Weights of a small GPT-style language model, trained from scratch on English Wikipedia: 8 layers.
Each number is 128 + 24 x the weight over its row's rms, rounded and kept within 0 to 255. Layers, rows and columns count from 0. Numbers have three digits each. The size before them is the row's rms in percent of the matrix's.

# layer 5 attention query, 512x512, rms 0.0733, rows 214-405, columns 128-159
105:146153093123192111205146104113133119150129099094132124126135118146146092164105118120153111146128
104:085112147128140114143159053128114129162088107141126155116187103164120131163153122152149098084163
085:101169148142159132168110121130114166135132123133116132133100082118155117133101153149126114135151
105:113105119151133105110097141124143103097162177140094063110172194126085145125121125073115128128178
097:172132129165121119117112096135142094166117171140094105167137080116141115110086133122109126113116
109:116136112107117167136130122142153092115181160128153124130132138137172103108162110132104139154104
103:143106098129115096092129138188128128193123102115106162105106122138145115132085116097132163125185
098:142105124110143120116111120161126126088126128165142141153124147115131140099133122101166120124189
093:094075139120129087131134102134135136164141109151153046142145104178110118106117187112126120147107
103:165141142119164139121103125119138122178104136096139187117109113120123124120178154159144112131085
119:102137143067128157141148128168132156130141113135135137129138120165153118114150068165134128118124
105:155102095125106134122110111123135129153127134183178133126140118119157112111134156142110123147093
098:140084153127153147169152115151114151147155113086130114132101116137133140166138104147081123114162
100:097085137132123112148149117131148100116132118134098144150111124095110113086160130095125107098173
110:125108127097110109160071175110131100132126112121103155094127115165126108102124118147160143116093
099:121110100123140145136114113139131136148128085153153119145148172098098160072126128107095140119120
099:089131136102088124160135095166110129132143171144106145181130136136115087134125120094070060145119
099:173126149158135100129139111143108169127136136139127160118152100115107106180196158148106103109104
099:126136143141091184088083115092170128156132163113092131141092136097107120136150113174134121175116
100:178156135117123145088133139154105119128133100133093113137096155132142146160081105087131114129139
101:125120116124055155128141125066098149140098103128133132136090136106081146108097150138163125143132
100:142118137128158137126121103124124138165163130132102166154102133121127129121138152125150114131118
101:169125096136178087135154130113145170098119138166133155200105146135141142161134115137133151155178
097:164132144096160135142094152135127118128126123072137104094112100139124154157194119145078108117093
104:141103146091094137103129136114074127175163127162123125115134148131156135154129145167177151115097
093:190120111143117148143125069120155108099152112103131107119124158102161108137141095081095170153118
114:165143126114137145096106138086083129140111140109123142130139120108105117107080148153135105169145
108:165119133126120146130107094104156090134132176149123145123159113132140112111123139070113121134144
105:106147078080162108096103153136130140131151132138129097101160053144126116115089112125118110149135
114:125145108095142145117141143141142116143128110142150108121136124155126144097122164112092143132062
101:148146109084100137085127123067151089130114118107084120136151105124113134101125113115143147115163
106:093148156130134167115115137157130110122148139159136126146132108158140145133155134128159152149126
100:155143132059103148101112152130154138121151107140102113118120131131146148143084135163108145114131
099:114071131169131114138137109165144138157130129173099115124147124155092101119159140118088124096130
095:110088126124124131114129110133129113154117123149127104148196158153102163101108126136170166113142
096:132099115170092095176131117159131104118125150149109158116092117115135116116152121104153071144168
104:119161168102148140153136135149141184150169111118141139090155126116183122153107114114124090127143
110:132149153130104109091112144139156116176153142120125139120125106124129148135129121096152097119101
098:163085072142140062139145092145128157143158129125118101127133118111084117070107145135147159117146
098:105110118134172080133143123124138169134109156155136146173137109129136106143074132129193145155194
101:150178117127176131127138113162105131094095144194113158114109115163117144133131124098108141127105
105:168134129148141112162125076107145137142106127084162113123134141099119084073140123123104181111131
110:169145138116111136116125096113076177128123130144096151121149095142118156126147140130114145147147
100:168145147101162119138174115125132085114108134122157122119108105143124110116164095146162112127169
103:132117146134083157097158109132149174134104151119101141119166136138099152099118105096108141111137
103:115121108136091123160124146109143138118125102179167160125124123112120118120123136170103152136132
108:170115127147121146135172139159122142156139105122137153135110139159130082151147177140073102109118
100:113111119150138095088109171114158101150108153140090134127106109129132125110142139061127132109138
103:123103122172114109098092122115118135137113165099146150132130151086101141112157092119104135142150
103:150128115135125155136151187094141165135166122105116158124105131087142150156120133185109160136118
105:148133163128091103099124157102133118135144116121136107132147094158137107138175163153176130092097
101:152125148171136127126070107158101127145141131078145109146119129119119149106089141179139123109127
107:104099074092145142127096128116122136152105157181110098134159126112113177136111118157117111131105
105:146113122135130132136134140129099122073115117113122104121122158111166162093114128085111136165107
115:109142146185105116105102118119128149157134145138117182151129139097110155139155106203142095118103
105:170174144171122137119135142094094140101108093129151132097097143157136133145063157123151135123136
103:110131131108121170172093107092145128130143121122143154133130108138123128149138099112136157147152
106:133145117118156113139145156140109123136095113143164121120123107138055083101099108114136106144146
098:129148126154110151087142124148100167164121131133101125111127154122133092156140121165105130120146
106:119153147126094114152128149124139123159134125117142146090157148146145136138112127169186090091147
117:144127135171111151096152068136140106102118122076116088155099130131112094165114141151130094135158
108:136120136118122160103106156141130143124130145150118111131118126119120148125182098192127157146132
106:108143129172120156081100128123099110126121106099118153100141094124131129122127102080124117095142
100:122106143116146153111178157111108163147134130159115104141156144152146147149081159116126131107120
106:095120147087164144142153090162164090114117138191145112119128144109128140106138118128130118193121
101:129129155106152114084161158147143078104173146127115119166162123144146115116114156055149116147114
105:133106148134101137103111105124167168129118082129118139108140119148148115074170135125141160111118
098:159119149079092121149175097097102162111098127130174131122137150121121124159125072133172152125152
098:124144127157126124104105144167105146121144086144084128122133131088122135110112140163147104108172
104:170147140125131106142145137112133130120126135127140170090161142134134150107119128084126104127135
122:112113177114099124103068134102135136131136119082117104145158129112179153112121150131137158128121
095:145112110151110174144130142121136164137086132085152131129132136140127129158176101117139094139136
103:099088124074137098090115151144110155170142074153166087120110141161142129158111162133151161152114
107:159107132084105141103111091095116035143125170106136137129115127152129118144145151097124127118090
101:155120092127121139141095087170130113140110085111148118150143153104124130125124118104118139087098
108:141096088124121138167128124129162132104149098126185114149124157099108143103146144105115102114162
107:104122113133099109159127094133135134135122100116124119118155080138102114107125127103140126137129
094:119135114150143162152108111135099151117146119140134131168135116112103171135131125138112098132121
102:127135166151138120171159128129105142152128142146151110144099114166132107127131164160151105108122
099:114096131085114163102160133149146121139127120133139097153182110078134111087106170105126141133101
107:128106150097123110130139144111161140110118156122159119175173171134117138127152113140141147147087
105:162131101114133140150164133113134149110126175105132095140144106142071105114193114126168134150105
115:144085139112151151130141133142108112143102121147143167158116151143112150108165135126169108170134
109:160108139146133073117102153184140130103107109088132103080127120118148101146114112161119117136160
118:146171121124152109127127063122145114102135124180072126170134134126154106136135113111117150102126
116:128107078082128107129100172118121154164124130147135134119110150167113103131125121127143118138132
104:119100103129127153117124125137155134151090163116108093158133151141138107150165123123153104134169
104:160122128144149111137089142148142092113115136118134120111127126077097124101112115159118134083122
105:108130130153156139137114112139147149119135138138129139116184146147135158103134166137181132122097
104:122094101122140130135124126156135161127146092115146107129106094126155132125170136107133106145147
103:137125112122126104123087145108125082165134112126123132139116131156165146146105132098155142106132
111:121141145113119136124140128164121129104128134137172144120089117077133125084112116117090130143160
102:142159104115113140144111112133138128173107129084127122137137148112154076105118115106118113153092
120:109100094114131087134152181106147081162094122098118168141149122150150130125115134100114120143142
106:129174168123149126117107098100151126119129114121142107139120123107138125145136131109090140122119
098:131155160167127156140154078139118176149117109106087117131132113137109108083105112143095119211097
107:146144182173122115161164122107140074095176116147162145100105128147118138111076131132077133121128
096:169142120119129074127118164107143114089149111115130097097135096149132104107154135096167166165095
102:128120101148157121147125089142068152140113147106149091110160108107095135155136149220156128101157
107:115133066135100143126125137094126119087135133133169128119104128099115185106150149081120123127142
104:122116075108115151089112137142151159086174115151094143147137108099139145134148134176145133070114
106:092122114091139105169148124177118108136091127169152099136162130133142102093125129129132087114128
098:139119084143144164085151114134119152158128121149104124104108145119115145141086125154152186144110
101:117112115117136075117108125139146116120131164113091178129107094117117137157127139142094092140193
105:152143177122134129096143165092106164146118115150172125076097157131159144147086125150112136151140
112:184150128098163134122181082120162122145112107123173084131177128150168113170101113160117121143081
107:165148175093093104135069150139114154106094083110108131103139138106124174138105150142128120135141
104:115125156134141153133141141116128172128089119136157094082109124139118120097156120172120153173129
107:107159179114136142094123153091107110172152142113117091110108133090111118134131096132143132115139
102:124123114136151118187128128088132126157110160151196136108098098125122189124115160100111115087121
108:118142109157141105163122127126126088138179144175129176118140128124096145114140136099132114110153
102:121136108116163090148165107162179126140119109109086154135122121104082161105153110116093156148163
104:183139130084132189135103130155097158139121113120138115148149130113136140134108155107123077119152
096:131124124118180083149147159134148134151139109130116118106177142117142114082130127128153118116152
096:121108130103120092120134118142116139116142118152154160127123097144164114134124132101137153104144
101:173138134167150107138096126128151107132139115135123172157138104126162138100189149097117078086131
102:128115166080132157139097158149101080094097084161116138158115115115134145106178135148108140111153
107:120154135103160159109140117163136095173167125150077157129104099100139108130171157195095159107103
099:127117134096135083137113119134107156119120075103126188108138096135148113128103137133129130139134
101:168160117151155147120132143126144151146129108146179147170156135140163173133115141159094125106126
105:131120099086147143138136155138124127118161126094144119152134132139163135106139170099070115150148
106:126147147160137140124109108142135165148144186116122111137121102118163140083124144081134094107114
109:166098115085124101154134136139117132144116122122139120134144131165148166147118135138120110117113
108:089132152100121123138094135116101152138103138103148107118129106120129088129136132131145095152164
104:138089157103106132088125127114112108116113108097100181155151185121149142115103130085143140138145
102:148097105124140123175154142145097097156121091111116121096099152156091136126095109104134105129090
104:106142172132141088146131131125143104157154137152120114131161190110139115129112109091155099120103
106:080166136117064119121133144149165131117112114110082121125101136138110122095137156080096116132102
110:122109103101120124164138132130126137139178097086133124114132162124125146125074091126112115102157
106:092074142153137117114104145149114141159155128103096125088092150157175135080122144126102097153114
106:137124126127100074138143110128142115133136104133100129103163102120109116102133144130145163133106
108:135120129101118145136108075129147145097091127115112147143129112129145130172129110159126164114144
103:135116148120119121116149147150115135160173127135119139126156156117142101109062136054103155178150
108:126135123138187161135173138122140100139140134112114115131121088131115126111143150084120117087081
103:109139151167119156085140147128177123141152132137152170127129143126113189145122152192114172050126
110:142138098176127107135116141112119094118115106124127112131157117129134143166109142165111111132153
106:109143117127165141112124097136173143116116125134128121140130088125130112128131124139118116074112
106:130141126094117105150120153129108120152119097119110154110096124133112130107123121102146108128098
107:161153117162151109112127105132078118122113120115150124095139083086142144103075148144117082082123
106:153087110140117128127122121145097146095120131140151108103128138170158161134129078069126134118116
103:140127158142139130099128119119121143145131181099110112109144124161120152119129104134100156125133
108:145133125100069090117104173116114138128122087136159140057171134116150159102088153056114152153131
101:122121160169153089106129120159110155146137126083089127090077130099138138123118110142132118141121
109:133130146124132120099136125156044148141089081142143138126114140108151156144155130186161132102160
107:145147107094121122080097114110122124139153121163097105133169127129081099109181107098151159145113
107:149132112155128102132135102137152094098088140098134134146113135126072128178099115176149129136106
105:161122148161124122114138140160138155135080147173133150134131136103119172107110155127097140141115
110:087150157142086141112094112114155152132153146129103114100131145134157125094135141083145121133137
103:139148131111130159114118154095120121117117150069108079143084111116110112112108137124112148145127
104:143099141124141161176083150122147142089101131140126106135122129127098110108114152107126118127121
105:102119139129115134124108123101095072140121138141113111118079155139091116124129118127136128139129
104:164094084164156110137170142095143128167117150117143149136106191140126177107115142115111165143143
103:190161131144137101158141135113110138139132105156147172113117107122088169126137095176110116119166
105:154124121081119078153083132114123142125088112137102085143176128095177115103081152093121106145121
103:120152115134094135145106089160133122135141166119128115182094113122093142107102108097129130173149
102:149154102160112120126147135133130107143137171082134117121121111136130125128109106171137117106116
105:155129107108159138133102133099123110143145114106094085129113135100094091133164137108123096116133
108:135114128157109155134158092142125149093152121148126101139144095116121114138138128139121123113140
107:087109119171119120119130140144128111095113159184112117143083118133119075123106096146072108151147
103:088193135125146095147157086153130165122065112115166157134134133142123186152146131160106140153141
106:115146105115116102122113133147113103149137103142132110120141125118103132132123079117120130104141
100:150155159098116156105125131124126143179135145106130135172104168080147128157076157154168146140134
103:116133102113133119100151126114140129133099112146157163094153148125099143121137149175113106177115
101:146122136128120099115150104146131122167097151151113119090123185137115145125133130176109115056132
096:102061126111155114100160131147113133102123105152152114134104085104118142130144188163113128143163
110:095160116107134104151122114140082099069105153134164163143136081121101119118159144154157116142150
108:128117136122172136140102142178149123138137152113092125130131123137101131110134119099106107067139
107:157136133126103199095146152169133128121127142133144151158129147143134091104128094143106159115141
107:130113143139114110172086159113134111126112107134125134109130207109135131151191090143155142154109
108:167156112097139186136152098126128121152132098125163140120156093120088111094149167139143100149123
104:137120136143146113135105156120135125141161104135127091143129151162210094109098151054169088141139
103:146106082119151121122156163151173109124155129137193101114152095103115129147073141109103152111125
101:133130107150088119108124099137155127130125091134121147141113090153135117140139116171122153154167
104:136138165079130134159163116127165130160127056085151119114141125095139126099079129108116152100124
099:126134135112121112130115098114114141127127133099135130161136096117117129129127121102147120091114
095:127141132120113130108147123114113127161165121158152203120164107098194137130143162140147132132173
104:145160097096081119139145182095136119125086135142132167086129092162149168124086134160094096147172
098:119139086091081128109145094155154175145121125161130159164137158161149117163140134182132137122132
100:133136175118156122172100104102128151132132136079131137157101085115132134135116149089082073120135
106:176133121116132106169147127121126188148114098142174103153142106118124070138165147127173112138118
104:136153111121141137140133089117128089128138096108140104104100141122140122129120071158107121155112
105:145159176122121137141107132131144109098099129128127143119144104143122126139124145205184106129157
100:150149125121077123100129144157157130105160147120127129143114126179114122141129159109152154116127
103:170094115129121122119112109083149105128089140093138126127084095123167140129137080079150112165078
102:173140128208098167135091122149125128173112151115153153122139117103101080107124101201128089158114
102:153131118126110143103135124119106144121145169121118090186119134113133152152117099115149161158122
101:161117112135162120107090115118105119093133111059116086119130076111126123092122142095116134152126
107:176129126154128097189131110100130080073124126144135116147150122101127097128088134152146099110158
105:114054164118149125118112083141152131136111145129125109141134152140102074147173093121155164095103
104:139120137156106137100074153126124091165172119163100094115160151121114132111149133159086121121100
107:134103103145100148162138126105166129128085121120191135117145119124094161183114118071106095112124
106:175130108121172089138111149135105102143168146118111146164121146131130154122096097056112085093092